Weights of a small GPT-style language model, trained from scratch on English Wikipedia: 12 layers.
Each number is 128 + 32 x the weight over its row's rms, rounded and kept within 0 to 255. Layers, rows and columns count from 0. The size above them is the row's rms in percent of the matrix's.

# layer 4 MLP down, 160x640, rms 0.077, rows 0-104, columns 384-447
size [104  91  99  95 104  92  87  97  97  94 105 106 126 102  95  95  92 104 101 104  99  91  97 105 109  96 101 103 110  99 104 103  96  96 103 100  99 103  98  96  97  98  98 102  94  96  92  94 103  95 105 103  99  97  98  97  99  96  98  97  96  93  96 105  93 116 112 102  99 105 101  97 100  94 100 100  99  92  92 100 103 103 140  99  96 101  94  96  93  94  96 104  94 100  94  97  93  94  99 101  99  93 101  96  90]
[[103  82  82 109 131 139 134 213 102  98  88 150 141  95 147 125  99  94 126  93  51 178 136  66 177 132 169  90 148 125 124 175  94 189 127 110 132 128 126  90  92 118 105 174 112  86 151 142 124 151 200 198 123 136 107 124 158  84  89 174 123  81  90  96]
 [137 150 168 151  52 153 233 173 119 180 124 113  91 110 132 136 114  87  75 153 107 109 168 138 171  93 143 115 136 124 119 180 153 190 155 142 120 121 168 104 156 129 110  68 135 189 133 121 100 117 195 125 158 136 104 144 161 107 173 140 114  95 139 167]
 [199 111 167  74 102  74 125 147 171 129  98 142 186 123 142  96 143 140  96  92 111 138 130 143 180 163  89  90 132 132  95 132  99 154 118 170 183 159 155 119 133  89 157 113 151  57 139  71 120 140 140 146 130 146 154  96 148  90 134 147  92 137  94 183]
 [125 123  82 167 166 147  76 145 149 145 114  94 118 130 127 115  96 142 118 152  99 148 167  86  88 121 118 202  77 158 126 167 165 151 137 122 137 160  71 171  91 144 142 134 153 180 186 114  88 138 178 152 162  70 110 133 117 121 201 107 142 106 109  93]
 [ 92 151 125 148 119 116 138 117 160 131 114 104 106 144 137 226 160 127 138 121 162 110 112 168  65 136 153 193 135 131 141 177 166  61 155 113  67  96 111 136  93 124  79 158 174 172 151 169 115 123  57 107 123 132  85 139 198 174 178  87 143 146 163 108]
 [141 113 151 120 150  94 113  85 189 104 118 156 131 129 190  64 101 114 147 116 136 130 167 109  94  83 155 134 165 145  85 149 117 136  42 167 111 101 156 144 106 107  91 113 128 153  86 186  96 161  69 139 172 159 116  80 111 125  93 118 122  96 182 125]
 [ 61 119 110 134 188 142 136 136  86 100 133  88 119  85  97 100  62 107  93 158 129  62 116 150 106 146 161 106 138 140 158  81  76 158  97 127 171 107 107  92 170 143 126  71 139 134 185 101  95 151 136 137 137 127 111  89 132 103  57 159 120 124 124  87]
 [109  77  52 141 193  77 128  76  99 131 104  92  54 153 122 160 124  65 186  79 141 125  91 103 114  93 159 143 138  96 159 152 162 100  47 123  58 137  93 183 130 128 108 117 151 151 102 143  87  93  95 121 103 109  84  95 157 151 128  78 157 153 132  98]
 [171 164 185 123 108 167 162 145 118 191 127 118 123 117 139 127 155 156  77 131  94  71 133 205 130 130 110 116 128 101 103 143  75 119 139 126 136 136 135 135 130 123 153 144 106  83 128 167 122 164 154 107 106 188 150 136 100 150 149 105 184 122 144 164]
 [107 121 130 166 105  89 119 161 103 144 107  82 160  78  98 138  67 131 173 135 113  65 148  91  83 155 144 108  92  85 169 152 179 147 107  66  75 126 146 115 142 164 135 142 127 146 115 135  81  22 155 148 150 135 154 103 193 178 136 103 119 137 139  89]
 [ 50 121  75 154 153 152 154 107 125 130 112  99 141 126  88 141  89 102 127 113 191  83 120 119 128 108 156 125 109 124 182 103 164 176 120 116 142  63  91 132 124 125  94  86  70 150 131  95 157 127 123 121 104 109 133 155 151 160 102 119 116  98 151  92]
 [101 135  90 101 142 140 180 127 137 138 172  68 185 188  63 123 129 152 151  98 118  34 136 148  91  68 128 180 143 131 141 122 115 152 145  81 125 104  76 135 106 121 148 141  83 171 140 134 169 104 108  89 130  88 139 152 136 135 176  74 144  92 119  93]
 [ 79 144 101 152 132 109 106 141 141 119 172  88 114  51 115 119 151 109 145 155  32  71 108 111 217 104  95 153 146 131  94  99 112 183 106 134 129 111 212  98 167 111 129  83 185 140 172 145 100 140  93 145 166 117 119 148  96 113 181 142 152 187 107 123]
 [118 186 158 159  88 196 138 127 134 163 138 122 136  69  78 181  97 153 130 138 175 110 127 101 180 130  86 148 135 130 122 161 125 159 135  86 101 158 130 143 181 106 108  61 120 178 161  80 160 114  17  94  98 181 127 118 165 125 145 157 129 119 204 149]
 [170 153 106 103  89 115 119 149 151  99 129 205  87 160 133 176 137 108 171  85 160  95 130  89  95 144 151 125 107 135  95 133 174  85 107 153  70 178 114  55 120 186 146 111  85 198 106 103 106 101  87 121 164 149 112  79 133 143 116 109  66 117 142  88]
 [136  97 132  93 150 133 150 119 125 132 110 197 156 129 134 180 162 147 161  96 101 122 148 139 139 110  75 125 148 148 137 116 118  81  85 144 139 136 149 125 172 151  72 104 166  98 162 107  70 130 173 139 144 154 169  67 192  76  65 105 135 117 156 103]
 [147 129 155 140  99 139 128 109  99 139  75 116 102  93 123  80 119  85  89 148 111 123 162 124 106 165 120 130 116 124 112 135 110 158 160  71  74 114 152 144 173 183 100  82  86  99 121  95 133 150 131 144 126 172 110 115  86 103 152 107 129 147 158 107]
 [120   0 113 113 171 147 113 135 122 139 103 120  89 135 123  93 103 167 117 175  97 130 165 101  93 121 134 139 174 117 157  82 128 125 140 168 133 126 185 117 178 145 137 126 163 145 197 143 108 126  88 108 118  99 143  87 173  79 123 143  57 148  58  81]
 [103  57 102 202 105  91 129 117 146 160 163 153 144  88 145 113 117 187 164 131 116 119 111 135 109 159  95 106  51  76  61 137 184 131 110 150 151 137 109  80 176 156 156 111 168  68 156 100 148 122  89  89 132  54 156 202 135 154 101 153 111 176 167 143]
 [ 98 153 118 133 131 129 169 111 130 116 173 163 164 171 175  78 190 166 135 114  59 122 171 144 188 110  73  83 137 153  68  91 157 117 212 112 115 163  92  52 141  84 138  99  99  94 125 119 149 124  99 138  94 139 193 141 116  82 175 116 193 146 139 127]
 [128 150 161 107 172 100 160 132 189 121 110 174  84  86 101 144 190 145 132 140 144 111 132 136 139 156  74  94 120 124 131 167 162 135 138  93 154 132 116 165 123  96  93 103 134 176 177 141 129 129 145 122 145 161 108 141 173 142 100 131 165 152  65 121]
 [137 111 171  80 154  43 114 142 134 161 124 134 187 133 167 117 114 141 121 151 144 184 161 119 135 117 135 173  92 106  94 180  98 136 117 118  80  96  84 161  98 119 160 148 105 104  99 109 168 118 122 130 140 102 139 150  68 119 155 105 115 102 102 128]
 [154  97 112 170 139  77 133 164 117 105 148 117 127 150 115 135 124 148 172 148 167 117 173  72 119 122 112 131 166 102 162 100 127  94 128 104  93 187 134 119 106  90 164 170  88 194 125 113  83 155 179 132 113 101 143 137 138  61 128  99  88  80 135 170]
 [117 166 155 210 154 141 159 132  91 110 132 123 188  45 145  98  79 166 131 123 167 159 113 118 131 103  77 122  71  72 109  94 126 101 146  76 124 123 210  64 154 155 136 115 176 125 140 124 145  84 174 166 106 108 116 221 157 201 118  77 125  81 184 107]
 [ 89  69  92 193 153 128 108  84 151 200 168 193 154 101 118 144  89 161 158 137 180 115 194 109 119 147 158 109 176  68 156 124 143  20 135 143 141 140 138 137 162 185 111 125 141 122 119 157 214 127 105 145 104 152 144  85  95 134 137 137  86  44 138 150]
 [173 106 128 142 181 101  63 162 136  82 186 124 129 151 161 133 200 193 153  94 161 142 111 167 160 110 203 147 122 110 125 136 121 150 164 155 169 135 178 122 124  65 164  53 118 163 172  71  71 166 126 232  99 153 106 132 158 144  77 143 123 140 119 104]
 [124 136 146 161 132  94 170 130 165 183 112 152 108  92 148 144 118 195  96 101 152 180 106 115 120 136 154 148 160 187 124 121 166 108 140 157 120 160  93 139 142 121 221 148 165 138 117 108 122 120 125 112 103 115 143 134 149 127  52 119 118 128 107 104]
 [104 185  87 167 183 136 158 176  96 114 168 100 131 152 114 126 116 104 117  75 113 135  55 146 146 134 107 167 162 138 115 139 120 104 116 125 213 179 125  74 148 147 133 148 121 103 183 133 102 163 149 185  58 113 103  86 144 160 142 181 149 132  66 161]
 [106 120 111 131 122  78 185 138 219 187 133 142 124 114 102  42 106  88  79 119  97  81 148 102 180 124 190 127 126 159 164  95 102 118 122 189  83  77 144 167 116 136 120 106 121 117 180 155  55 114 172 184 157 116  83 188 148 149 122 114 193 177 136 120]
 [136 104 113 146 108 134  58 100 100 184 122 117  85 150 108 126 131 125 118  60 182 158 118 162 141 125 105 174 127 106 129 123 135  98 166 120 107 154  93 117 134 163 124  90 129  90 129 181 175  54  78 102 109 117 128 154 121 152 143 135 112 120 118 142]
 [179  52 131 118  90 135  78  85  93 104 137 147  95  73 135 101 106  99 115 144 120  73 132 110 107 111 117 150 172  95 150 127 142  21 120 157 120 143 101 126 139 161 122 126 152 107 118 163 167 123  77  56 112 119  82 187 133 127 134 145 144 219 101 114]
 [149 114 139 138 112 100 162 166 155 132 139 191 124 151  98 144 141 108 174 151 162 127 105 194 111 139 123 101 167 115  89 120 115 152 104 110 110 139 171 178 143 137 113 174 133  83 172 171 184 135 167 118 124 120 146 163  46  82 116 121 116  87 171 114]
 [149 106 127 133  75 165  92 118 194 134 104 151 129 106 110 153 146 155 102 124 209 146 175  73 121 138 135  83 116 122 144 164 102 102 177 108 109 148 135 118 144  62 108 123 148 115 117 144 152 146 143 132 140 140 102  96 129 126 123 136 119 108 150  98]
 [108 130 129  83 194  91  76 139 139 173  75 101 102 156  62 167 124  84  81 112  82 141 181 119 160 164 114 129  71 174 108 192 119 162  79 133 105 131 126 113 149 117  99  65 147 101 131 168 131  76 133 156 119  75  93 154  91 142 137 105 150 138 128  94]
 [212 107  91 141 147 108  68 114 110 153 136 190 180 172 121 120 190 123 122 147 119 147 109 146 108 163 147 136 113 121  69 125 122 174 125 103 135 134 125 115 148 128 137 152 140 122 149 143 188 124 151  98 101 129 111  77 155 135  54 144 173 135 106 138]
 [140 177 124 157  94 113  56 195 160 135 135 158  96 118 127 111  87 151 147 128 144 157 215 108 193 158 141 104 167 148 138 147 169 169  97 111 141 168 141 106  92 224 131 137 143 112 161 107 146 111 178 165  95 123 107 164 111 124 148 151 140 137 134 107]
 [146  62 115 147  98 103 190  72 111 105 159 153  83 163 106 106  87 113 117 142 168 128 130 134  91 103 134  95 100 105 147 145  97  81 169 117 114  97 159 177  56  98 174  98 130 147 137 139 107  91  99 102 115 187 122 172 108  65  91  90 155 160 108 141]
 [162 163  90 129 102 110  97 148 116  95 119  43 114 143  78 162 148 104 131 122 130 112 125 189 120  65 137  49 121 111 139 150 119 114 132 106  89  88 116 147  89 119  40 130 141 150 183  63 181 115 127 137 142 113  67  71 103 156  79  91 138 130 147 123]
 [122 115 137 114  95  89 199 124  76 124 169  88 151 113 135  77 130 146 144 184  41 152 120 118 119 113 132  99  99  83 138 126 143 155 117 115 154  90  93 143  72 136 132 120 159 159 110 124  97 110 167 126 124 133 108 112  98  84 149 140 109 106 135 108]
 [129 145 135 166  89  86 112 136 121 135 120  84 142 145 105 138 171 108 117  82 110 132 105 156  90 172 156 117 119 147 113 107 133 105 119 151  44  54  76 178  99 115 122 159 119  38 115  96 102  45 156 137 137 103 150 118  42  86 110 120 155 102 137 152]
 [164 102  98 146 137 104 136 165 117  81 133 146 100  73  32 105 172 129 129  82 159 117  59 130 144 125 143  88 112 134 115 158 135  65  71 114 121  95 126 152 118 100 109 109 159 144 183  93 141 127 154 147 111 137  83 123 149 103 142 139 131 116 125 156]
 [176 186 222  92 117 106  95 135 104 144 109 120 104  72 144 159 112 146 230 170 102 139 139 173  86 162 163 143  79  75 108 137 125 123 150 117 154 161 124  81 172 151 133 156 122 122 116 118 104 163  89  82 109 152 130  87  99 158 130 184 126 124 135 112]
 [ 87  56 177 127  88  78 119 180 127  91 105 152 127 102 120 114 118 146 144 123 145 106  95 195 124 140 157 117 165 115  66  77 149 128 176 130  91  92 138 105 147 134 152 163 123 185 125 176 146 128  95 125 116 175 139 190 107 146 145  77 138 129 122 126]
 [148  82 156  71 126 138 121 126 150 129 134 143 117 192  82 141 116 125  97  91 196 170 125 183  58 130 148 192 197 147 171 174  69 157 117 100 173 153 136 131 141 124 108 135 127 178 115 127 140  92 166 104 179 179 160  93  98 134 141 121 144  96 162 136]
 [123 145 118 132 102 103 109 148 126 117 137 132 142 222 104 183 115 150  86 106 113 181  83 158 116 103 134 103  77 132 112 119 138 104  89 131 117 103 114 162 121 132  91 139 118 198 144 167 151 135 108 109 183 144 134 118  99  96 102  72 170 120 104 135]
 [102 139 161 104  85 212 102 105  57  71  93 143 126 134 116 126  85 157  83 146  93 146 137  89 140 106 110  82 110 138 122 137 182 136 103 148 107  73 127 155 107 203  90 142 114 108 181 156 151 133 155 146 160  94 169 163 147 112  71 182 123  56  82 145]
 [165 138 105 151 178 149 120 114 135 112 171  79  78 133  97 153 166 134 117 104 117 146 124 123 115 162 130 199 178 142 141 185 164 119 152 142 156 187 109  38 153 114 195 118 101 121 133 103 144 125 134 134 115 106 135 175 133  68 112  93  74 137 104  65]
 [112 114 103  73 140  73  56 109 126 154 113 111  70 191 103 141 106 124 139 111 139 138 167 124 128 118 165 104 155 154 127 135  82 148  81 140 126 106 127 118 107 195  74 124 113 209 128 149 160 105 149 123 138 154 123 146 114 108  82 139 194  48 124 149]
 [ 88 127 149 168  77 119 115 110 140  94  64  89 140 127 128 139  88 112  74 152  97 101 164  76 148 134 156 117 130 116 151 100 121 152 130 112 153 217 149 126 137 120 136 100 115 122  79 157 145 154  87 133 132 143 111 124 102 133 135  94 138 125 171 145]
 [112 103 125 109 154  97 123 108 130 121  74 179 113 128 111 133  80 112 149 168  61  99 169 122 125 164 116  91 165 105 121 109 119 121 193 137 125 131 114  87 158  88 177 142  94 106 108  84 128 104  76 105 145 107  69  96 132  70  96 116  82  95 152  89]
 [153 138 133 119  77 101  93 181 131 205 131 143 111 175 139  92  93 171 154  86  29 181 105 181 138 212 112 157 108 117 101  38  57 139  79 172 145 140 132 159 106 189 151 146  86 153 133 180  96 155 111 204 102 143 146 121 175 161 134 188 136 107  79 145]
 [131 109 178 167 173  83 137 141 188 155 123 104 107 144 193  73 126 117  99 181 140 145  98 198  98 177 117  88 100 128 144 148 174  93  84  93 122 156 125 127 177 158 111 124 181 141 151 158 158 105 102 158 157 129 147 114 142 122 131 175 114 121 155 124]
 [105  92 161 136  90 112 138 131 134  91 172  71 131 152 138 139 159 130 104 146 153  54  84 114 163  87  94 116 208 137 136  97 100  93  93 168 107 144 158 154 124 123 117 110 134 186 162 106 106 149  76 185 157 160 133 150 177  90  95  97 129 170 116 182]
 [146 122 132 114 108  90  89 134 149 119 153 168 142 191 127  96 106 138 139 132 156 180 132 167  85 113  85 147 108  86 103 175 134 112  98  92 110 117  72 115 139  76 150 115  94 123 157  99  74  92  83 114 151 125 121 100 123 136 153 116 132 116 159  62]
 [125 122 146 119 154 114  96  89 129 117  91  96 195 123 127 101 143 115 102  94  80 122 119 150 162 134  95 163  89 132 104 127 124 161 140 127 139 133 145 125 117 132 147 149  70 168 125 193 131  80  52 136 131  82 156 107 116 161 124  70 160 122 100 149]
 [ 89 105 171 152 141 131 175 110 169 135  98 111 149  94 100  99 134  92 139  98 116 103 147 119 145 123  82 112 133 159 178 158 187 114  97 110 127 126  96 119 126 102 104  63  96 188 117 140 146 168 114 176 145  74 169 129 110 135 108 124 107 191 122  99]
 [115 129 163  57 133  95 114 133 131  56 120 141 132  73 145 121 167 112 132  82 101 139  99 113 105  67 125 167 131 134  71 174  68 145  65 143 103 120 135 136 161 170 118 141 137 153 111 137 148 149  79  94 105 185 124 100 132 142 173 109 140 158 136 157]
 [145 151 133 155 135 125 173 135 114 140  36 155 135 144 122 135  58 103 131 116  88 148 137 107 118 161  90 116  89  76 127  80  98 104 129 146 135 122 165  63 113 154 147 144 117 117 135 130 172 114  18 132 113 148  77 170 170 119 134 117 142  82 155 154]
 [ 76 111 117 115 165  81 128 140 130 171 150  96 164 120 127  94 159 120 104  47 101 116 152 131 131 118  98 191 165 153 121 101 159  72  86 153 133 108 114 134 144 108 166 124 133 118  71 105 123  84 125 138  84 127 127  69 131  79 128  76 137 141 145 141]
 [130 116 114 133 149 128 148 140 180 167 113 117 129  96 118 148 114  61 148 110 120  66 173 160 158 135 152 172 109 151 113 131 147  78  58 129  80 147 121 152 171 194 111 136 148 104 144 184 119  41 130 122 158 143 129 152 159 135 130 113 195 155 139 120]
 [ 35 164  78 131 111 115 139 197  98  80 126  73 120  96  84 171 140 137 109 154  88 107  60 156 128 108  97  70 143 114 136 123 120 151 128 105 164 135 112 147 104 114  59 133 108 158 132 118 172 121 145  95  80 109 112 133  78  67 133 159 102  70 107 173]
 [129 168 151 191 174 156 205  94 101 169  97 179 140 177  90 123 165  89 136 122  99 146 156 155 150 155  72 146 185 113 103 152 121  99 189 104 168 156 140 126 153 116 123  83 123 120 179 120 135 109 139 101  98 122 141  64 158 104 136 133 152 102 182 165]
 [ 99 146 144 103 129 123 113 141 136 121 114 109 105 163 108  67 141 121 132 126 107 155  80 161  84 140 151 115 177 133 170 119 135 100 126 168  88 130 150  97 115 121 186 160  77 135 123 122  88  62 116  99 120 110 173  88  78 158 110 151 193 134 108  80]
 [116 162 108 151 139 109 187 136 117  79 131 109 122  78 160 113  87 180 121 125 130 166  91 165 112 134 175 146  77 136 118 100  75  58 149 207 154 131 170  88 145 146 173 161 147  99 117 170 105 140 160  87 172 113  85 126 100 139 127 167 140 187 111  90]
 [102 125 102 152  90 127 156 105 106 142 139 157 153 148 162 164 156 111 129  89 119 148 105 152  93  70  77 122 174 165 134  96  80 103 183 200 167 118 169 117 114 116 141 120  86 139 112 120 130 144  68  71 179  67 126 116 103 177 105 173 172 109  89 140]
 [113 113  99 108  93 131  97 129 150 151 108 209  65 140 115 132  59  78 152 122  92 180 174 173 126 130  86 205 148  90 153 136  92  73 135 118  97 124 107 131 126 150  90 138 165  87 109 158 119  96  84 125  65  98 167 179  55  52 129 104 120 124 113  71]
 [132 142 125 190 190 103 118 129 156  99 121 120  95  92 142 154 145 118 171 128 207 154  96 135 130 152 122 103 152  83 157 136 178 102 140 128 138  55 118 222 177 162 139 157 141  93  65 170 203 132 101 155 135 139 152 177 158 128 116 136 120 152 171 159]
 [ 80 180  97 132 177 143 107 145 102  70 123  99 125 142 168 192 139 126 112  43 130 150  66 150 111 148 160 190 122 158 145 140 163 103 196 134 171  75 150 154 106  52 115 111 143 134 146 126 101 199  86 114 159 159  92 119  82 119  97 120  91 134 111 134]
 [122 160 110 167 116  98 122 138 104 107 124  96  45  78 111 147 134 160 120 150 144 107 103  78 130 147  97  93 122 128  92  46 111 129  93  57 124 130 135 153 131 130 108 115 122 111 169 104 134 113 119  86 113 157 101 109  88  51 116 175  88 165 138 129]
 [133  90 137 124 138 110 193 108 129 181 185 152 141 147 124  77 122 178 144 132  99 119 191 117  58 169 143 188 148 133  77 110 176 135  92 129 162  89 112 137 153 152 110  81 116 106 141  97 141 108  95 119 147 106 162 133 161 124 156 132 146  66 121 106]
 [128 127 192 118 184 123 110 110 141 146 146 165 138 126 124  97 175  90  54 165 161  99 157 137 189 108 112 140 181 190  52 148 147 142 168 171 118 153 104 111 168  54 115 155 153 167 104 170 170 122  77 201 176 138 143 145 152 127 147 114 151 169 122 154]
 [162 125 172 114 100  88 155  89 134 163 132 127 135  91 145 152 163 191 186 133 130 117 225 101 158  79  98 141 138 131 139 169  85 146 108  91  76  87  81  96 119 126 174 164 106 129 185  99 136  52 130 164 201 160 147  75 164  84 211  84 118 126  95 165]
 [108 167 115 143 188 111 143 144 138 115 174 137 108  85 150 100 177 117 157 135 142 128  57  98 132 153  89 146 145 131 150 121 115 137 168 103 222 106 158 136 171 151 112  99 137  81 152  92 156 194 206 113 152 122 123 161 129  90 103 180  93 170 128 168]
 [122 156 138 133 169 121  97 111 163 217 131 140  90 139 128 135 115 122 138 139 163 188 135 162 169 130 160 163 109 147 158  85 141 108 158 100 111 136  95 104 118 125 137 143 107  87 124 163 136  92 105 210  84 200 143 138 109  80 107 152 130 121 145 114]
 [106 205 173 148 100  96 141 172 167  95 128 146 182 139 128 173  96 123  97 156 173 157 128 100 159 110 207  52  95 103 143 141 124 178 128 141 130  59 147 148  97 175 164 137 190 150  91 132 123 122 151 143 133  91 113  97 220 124  84 123 147 153 159 151]
 [135 122 108 164 145 125 199 130 127 116 151 149 124 119 100 158 128 132 117 117 118 127 116 113 160 159 110  99 109 158  89 139 128 146 126 149 199 117 113 124 106  75  96 104 114  92 117 117 146 144 103  82 137  94  56  92 101 144  99 172 144 150 124 100]
 [124  85  80 125 142 148 109  88 140 141  96 124 114 171 177  73 144 142  91 105 122 130 170  96 108  84 128  91  56 123 168 104 116  84 111  90 181 110 136 139 191  89 202 130 145 145 168  98 129 164 155 161 124  74 154 139 136 196 115 175 130 123  28 106]
 [166  50 120 124 108  75 178 167  98  57 191  90 125 110 138 166 151 173 143 116 129 129  82  93 161  62 141 129 145 149 112 127  77 100  64 109 130 148  96 188 173  80 165 149 168 141 139 124 116 134 125 114 100 125 127 185 108 114  73 141 212 163  87 150]
 [ 80 152 113 105 129  98 126 121 154 136 128 167 103 129 161  87 133 105  61 144 131 109 146 140 150 118 160 195 105  72 181 139 116 126 137 184 102 143 111 111 133 113 111 164 110  90 135 107 149 133 151 108  92 116 120 157 177  99 116 111 123 117 160 122]
 [102 134 120 141 137 152  68 115 115 157 135 115 103  78 152 152 153 132 179 129 149 151 108 113  99 137 106  91  91 130 144 119 125 206  73 134 169 138  72 105 134 152 144 129 139 179 150 124 141 170 121  95  49 127 178 127 154 100 114 164 111 161 106 123]
 [149 107  58 190 123 169 130 186 159 107 113 127 130 148 142 161 116 176 177 109 130 179 122 127 170 144  69 132 134 150 123 119 127 101 132 114 179 186 130 132 116 117 134 128 123  96 122 112 100 145 119 101  86 185 108  72 131 154 115 173  95 140 128 117]
 [100 167 107 123 137 132 193  95 121  85 172 124 137 167 136  90 131 140 137 213 114 148 108 177 143  58 134 126 144 101 142  83 177  73 109 147 178 102 118 163 152 107 119 118 174 160  96  86 128 193  93  84 179 115 153 126 141 135 115 146 139 136 134 143]
 [141 160 164 100 116  97 108 117 176 166  95 143 129  99 125 151  62 109 104 135  96  83 167 113 141 129 108 150 148 172  46 140 118 149 105 143 154 149 210 139 143  77 130 114 186 116 163 113 134 144 126 103 127 108 168 162 142  77 125 115 169  63 146 167]
 [149 131 148  79  87 108  84 138 189 146 173 139 148  98 211 102 182 195 160 131  57  93 183 109 114 125  74 184 163 113  79 201 119 106 142  89 118 121 111  93  93  93 179 134 115 180 110 185 155 109 153 155 149  93 145  74 151  94 132  93 160 176 162 107]
 [ 25 140 119 125 163 114  99  72 152 124 208 105 116  68  95  81 148 129  76 136 129 121 158 105 153 145 121 139 134 101 111 176 187  96 170 122 119 155 132 180 129  94 129 152 112  73 117 140 114 182 176 136  99 149  95 144  97 144 127 136 135 156 148  99]
 [157 193 131 156 123 164 151  96 162  91 206 113  97 143 119 111 191 142 112 110 145 118  73 148 186 123 147 174 144 110 146 105  98 146 158  60 125 141 129 118 125 141 112 158 150 105 107 122 174 126  97 155 164 102  96 119 178 159 122 128 167 142 142 168]
 [147  46 121 120 105 144 148 126 116  56 181 152 113 105 127 151 112 132  85 107 103  89 103 190 106 118 138  68 111 154 100  94 169 141  50 179 104 175 117 103 185  81 120  96 116 150 159 126 187 162 142  55 124 119 104 128 152 138 122 158 158 132 141 160]
 [153 109 113 140 206 153  91 177 189 149 163 160 137 129 114 126 132 153 136 113 133 151 190 202 110 111 131 156 107 130 190 192 138  80 124 117 105 151  98  75 153 103 150 139 131  72  86 123 115  96 131 110 115 127 139 213 150 117 115 116 132 175 163 102]
 [163 125 154 130 124 124 203 146 116 102 119 136 162 147 122 172 148  57 157 155 100 159  97 116 128 142 179  91 181  64  67 100 165 162  81 111 163 183 143 141  94 129  97 107 127  80 181 126 131 126 144 192 170 160 110  98 177 135 129 154 104 114 110 200]
 [112 149 135 159 144 120 131 136 111 142 122  95 152 144 142 105 129 120 113 142 143 168 162 181  96  76 180 181 155 122 127 123 121 119 141 174 157 100 141 229 149  89 135  76 128 102 138 123 131 121 114 125 102 138  59 129  72 121 127 130  72 150 157 146]
 [150  67 134 100  44 124 100 181 108 124 176 142 101 183  96  98 136 139  89 153 168 124 132 203 108 151 107 138 149 154 123 136 110 133 139 164 140 125 158 164 121 143 137 196 136 123 142 143 116 102 158 150 138 126  98  85 144  81 153 142 140 116 112 169]
 [ 81 132 103 103  95 152 148 154 154 177 112 182 150 170 105  82 190  97 166 155 157 133 161 146  93  82 170 191 134 147 114 107 156  98 168 125 168 128  92 108 143 123  66  60 140 171 144 117 135 176 116 102 130 123 123 171  69  35 132 163 125 133 185 143]
 [ 95  90 148 102 153  79  40  89 117 133 153 111 133 102 233 155 105 155 208  98 105 163 128 149 103 162 146 124 107 124 102 107 149 157 104 139 116  70 136 116 105 161 135  78 127 130 119 193 133  99 150 144 139 154 126  65  96 164 143 164 136 108 135 126]
 [116 137 128 187 124  75 128 176  94 101 134 161 154 162 108 118 106 111 166 168 177 173 178 121 143  97  98 117 147 128 130 110 139 171 131 190 147 114 170 104 136 118  97  48  95 145 137 112  87 158 125  84 141 148 109 139 149 169 117 150 172  82 195 133]
 [152 118 144 147 108 148  79 102  91 157 199 147 134 151 137 167 131 207 153 129  95 133  83 142 121 140 114 164 166 171  93 129 104 130 150 149  89 172 116  72 123 125 181 100 118 128 173 178 146 115 120 132 203 171 153  69 123 123 141 138 157 103  99 107]
 [111  78 150 130 102 147 155  71 161 173 193 102 189  96 146 146  87 168 133 193 100 129 162  96 125 120 177 156  99  84 138 163 143 176  63 141 168 101 141 142 110 110 147 131 166 154 166  38 151 167 192 144 128  86 117 137 136  81 109 137 140 165 121 119]
 [105 131 124 119 109 115  99 125 117 124 156 117 106 119 144 107 116 148 107 127  77 154 118 176 104 154 127 103 116 127 155  90 172  50 136 110 159 124 116 154  82  88 166 131 144 147 151 173 100 190 189 138  79  69 177  99 106 153 135 117 129 120 126 150]
 [194 179 157 172 105 114 109 157 145 139 116 160 100 184  86 160 127 147 109 129 197 135 142 162 104 159 135 131 117 102 174 111 106 134 133  97 155 158 110 140 139 120 163 104 137  80  97 117 113 132 127 172 111  94 159 166 121 103 149 137 102 130  61 136]
 [ 99 176 133 144 117 166 102  69  97 136 107  75 110 105 120 151  90  95 150 136 119 129 142 104 142 130 144  86 103 148 127 118 150 174  79 131 132 163 148 117 124 207 101 146  92  79  93 112 186  73  75 135  48 177 116  91 122  77  97 106  98 102 125  91]
 [140 157 169 123  75  58 116  73  81 174 126  74 135 157 113 107  88 143 110 135 145 139 127  96 135 163 157 130 171 131 104 170  91 179 104  94  99 113 114 170  80 124  91  57  80  79  95 139 140 113 150 174  88 188 140 158 110 149 147  65 191  79  70 100]
 [112 150 102  78 139  97 108 140  53 107 124 126  98 140 104 161 121 106  89 150 112 125  98  99 150 172 123 142 154  64 132 130 125 147 120 116 127 144 121 187  85 187  64 142 152  73 146 110 167 140 122 154 124 114 114 125 113 139 147 139  57 181 137 144]
 [109 122 124 155 121 150 116 116 140 195 187 154 147 104  61 178 181 164 194 148 199 139 151 178 155  79 128 130 146 115 100 146  83 110 129  70  67 170 144 113 124  98 167  96 141 136 111 164 164 112 131 130 121  97 184 175 131 142  95 124 151 108 134 188]
 [105 132 123 165 137 159 125 103  80 108 108 154 125 155  78 135 118 134 128 138 111 196 143 138  93 148 106 144 136 102 135 116 134 126 109 191  89 154 135 149 101 186  93 100 104 133 137 167 106 110 109  70  90 136 141  84 108 122 126  57 105 128 134  91]
 [132 165 180  40  99 164 152 140 118 137 142 140 127  83 137 153 112  75  71 133  86  51 111 112 109 126  65 129  96 143 114 129 128 132  89 150 107 117 171 158  75 129 119  88 130  62 101  76  40 107 170 149  70 142 140  69 127 107 138 146 120 167 107 129]
 [164  93 132  94  94 110 135 159 125 176  93 125  96 126 112 140 144  99  99  86 186 145 160 119 107  74 172  89 159 133 138  84  92 120 128 147 149 120 170 138 132 180 103 132 103 108 153  84 137 171 140 113 138 128  98 164 115 181 109 116 112  88 159 109]]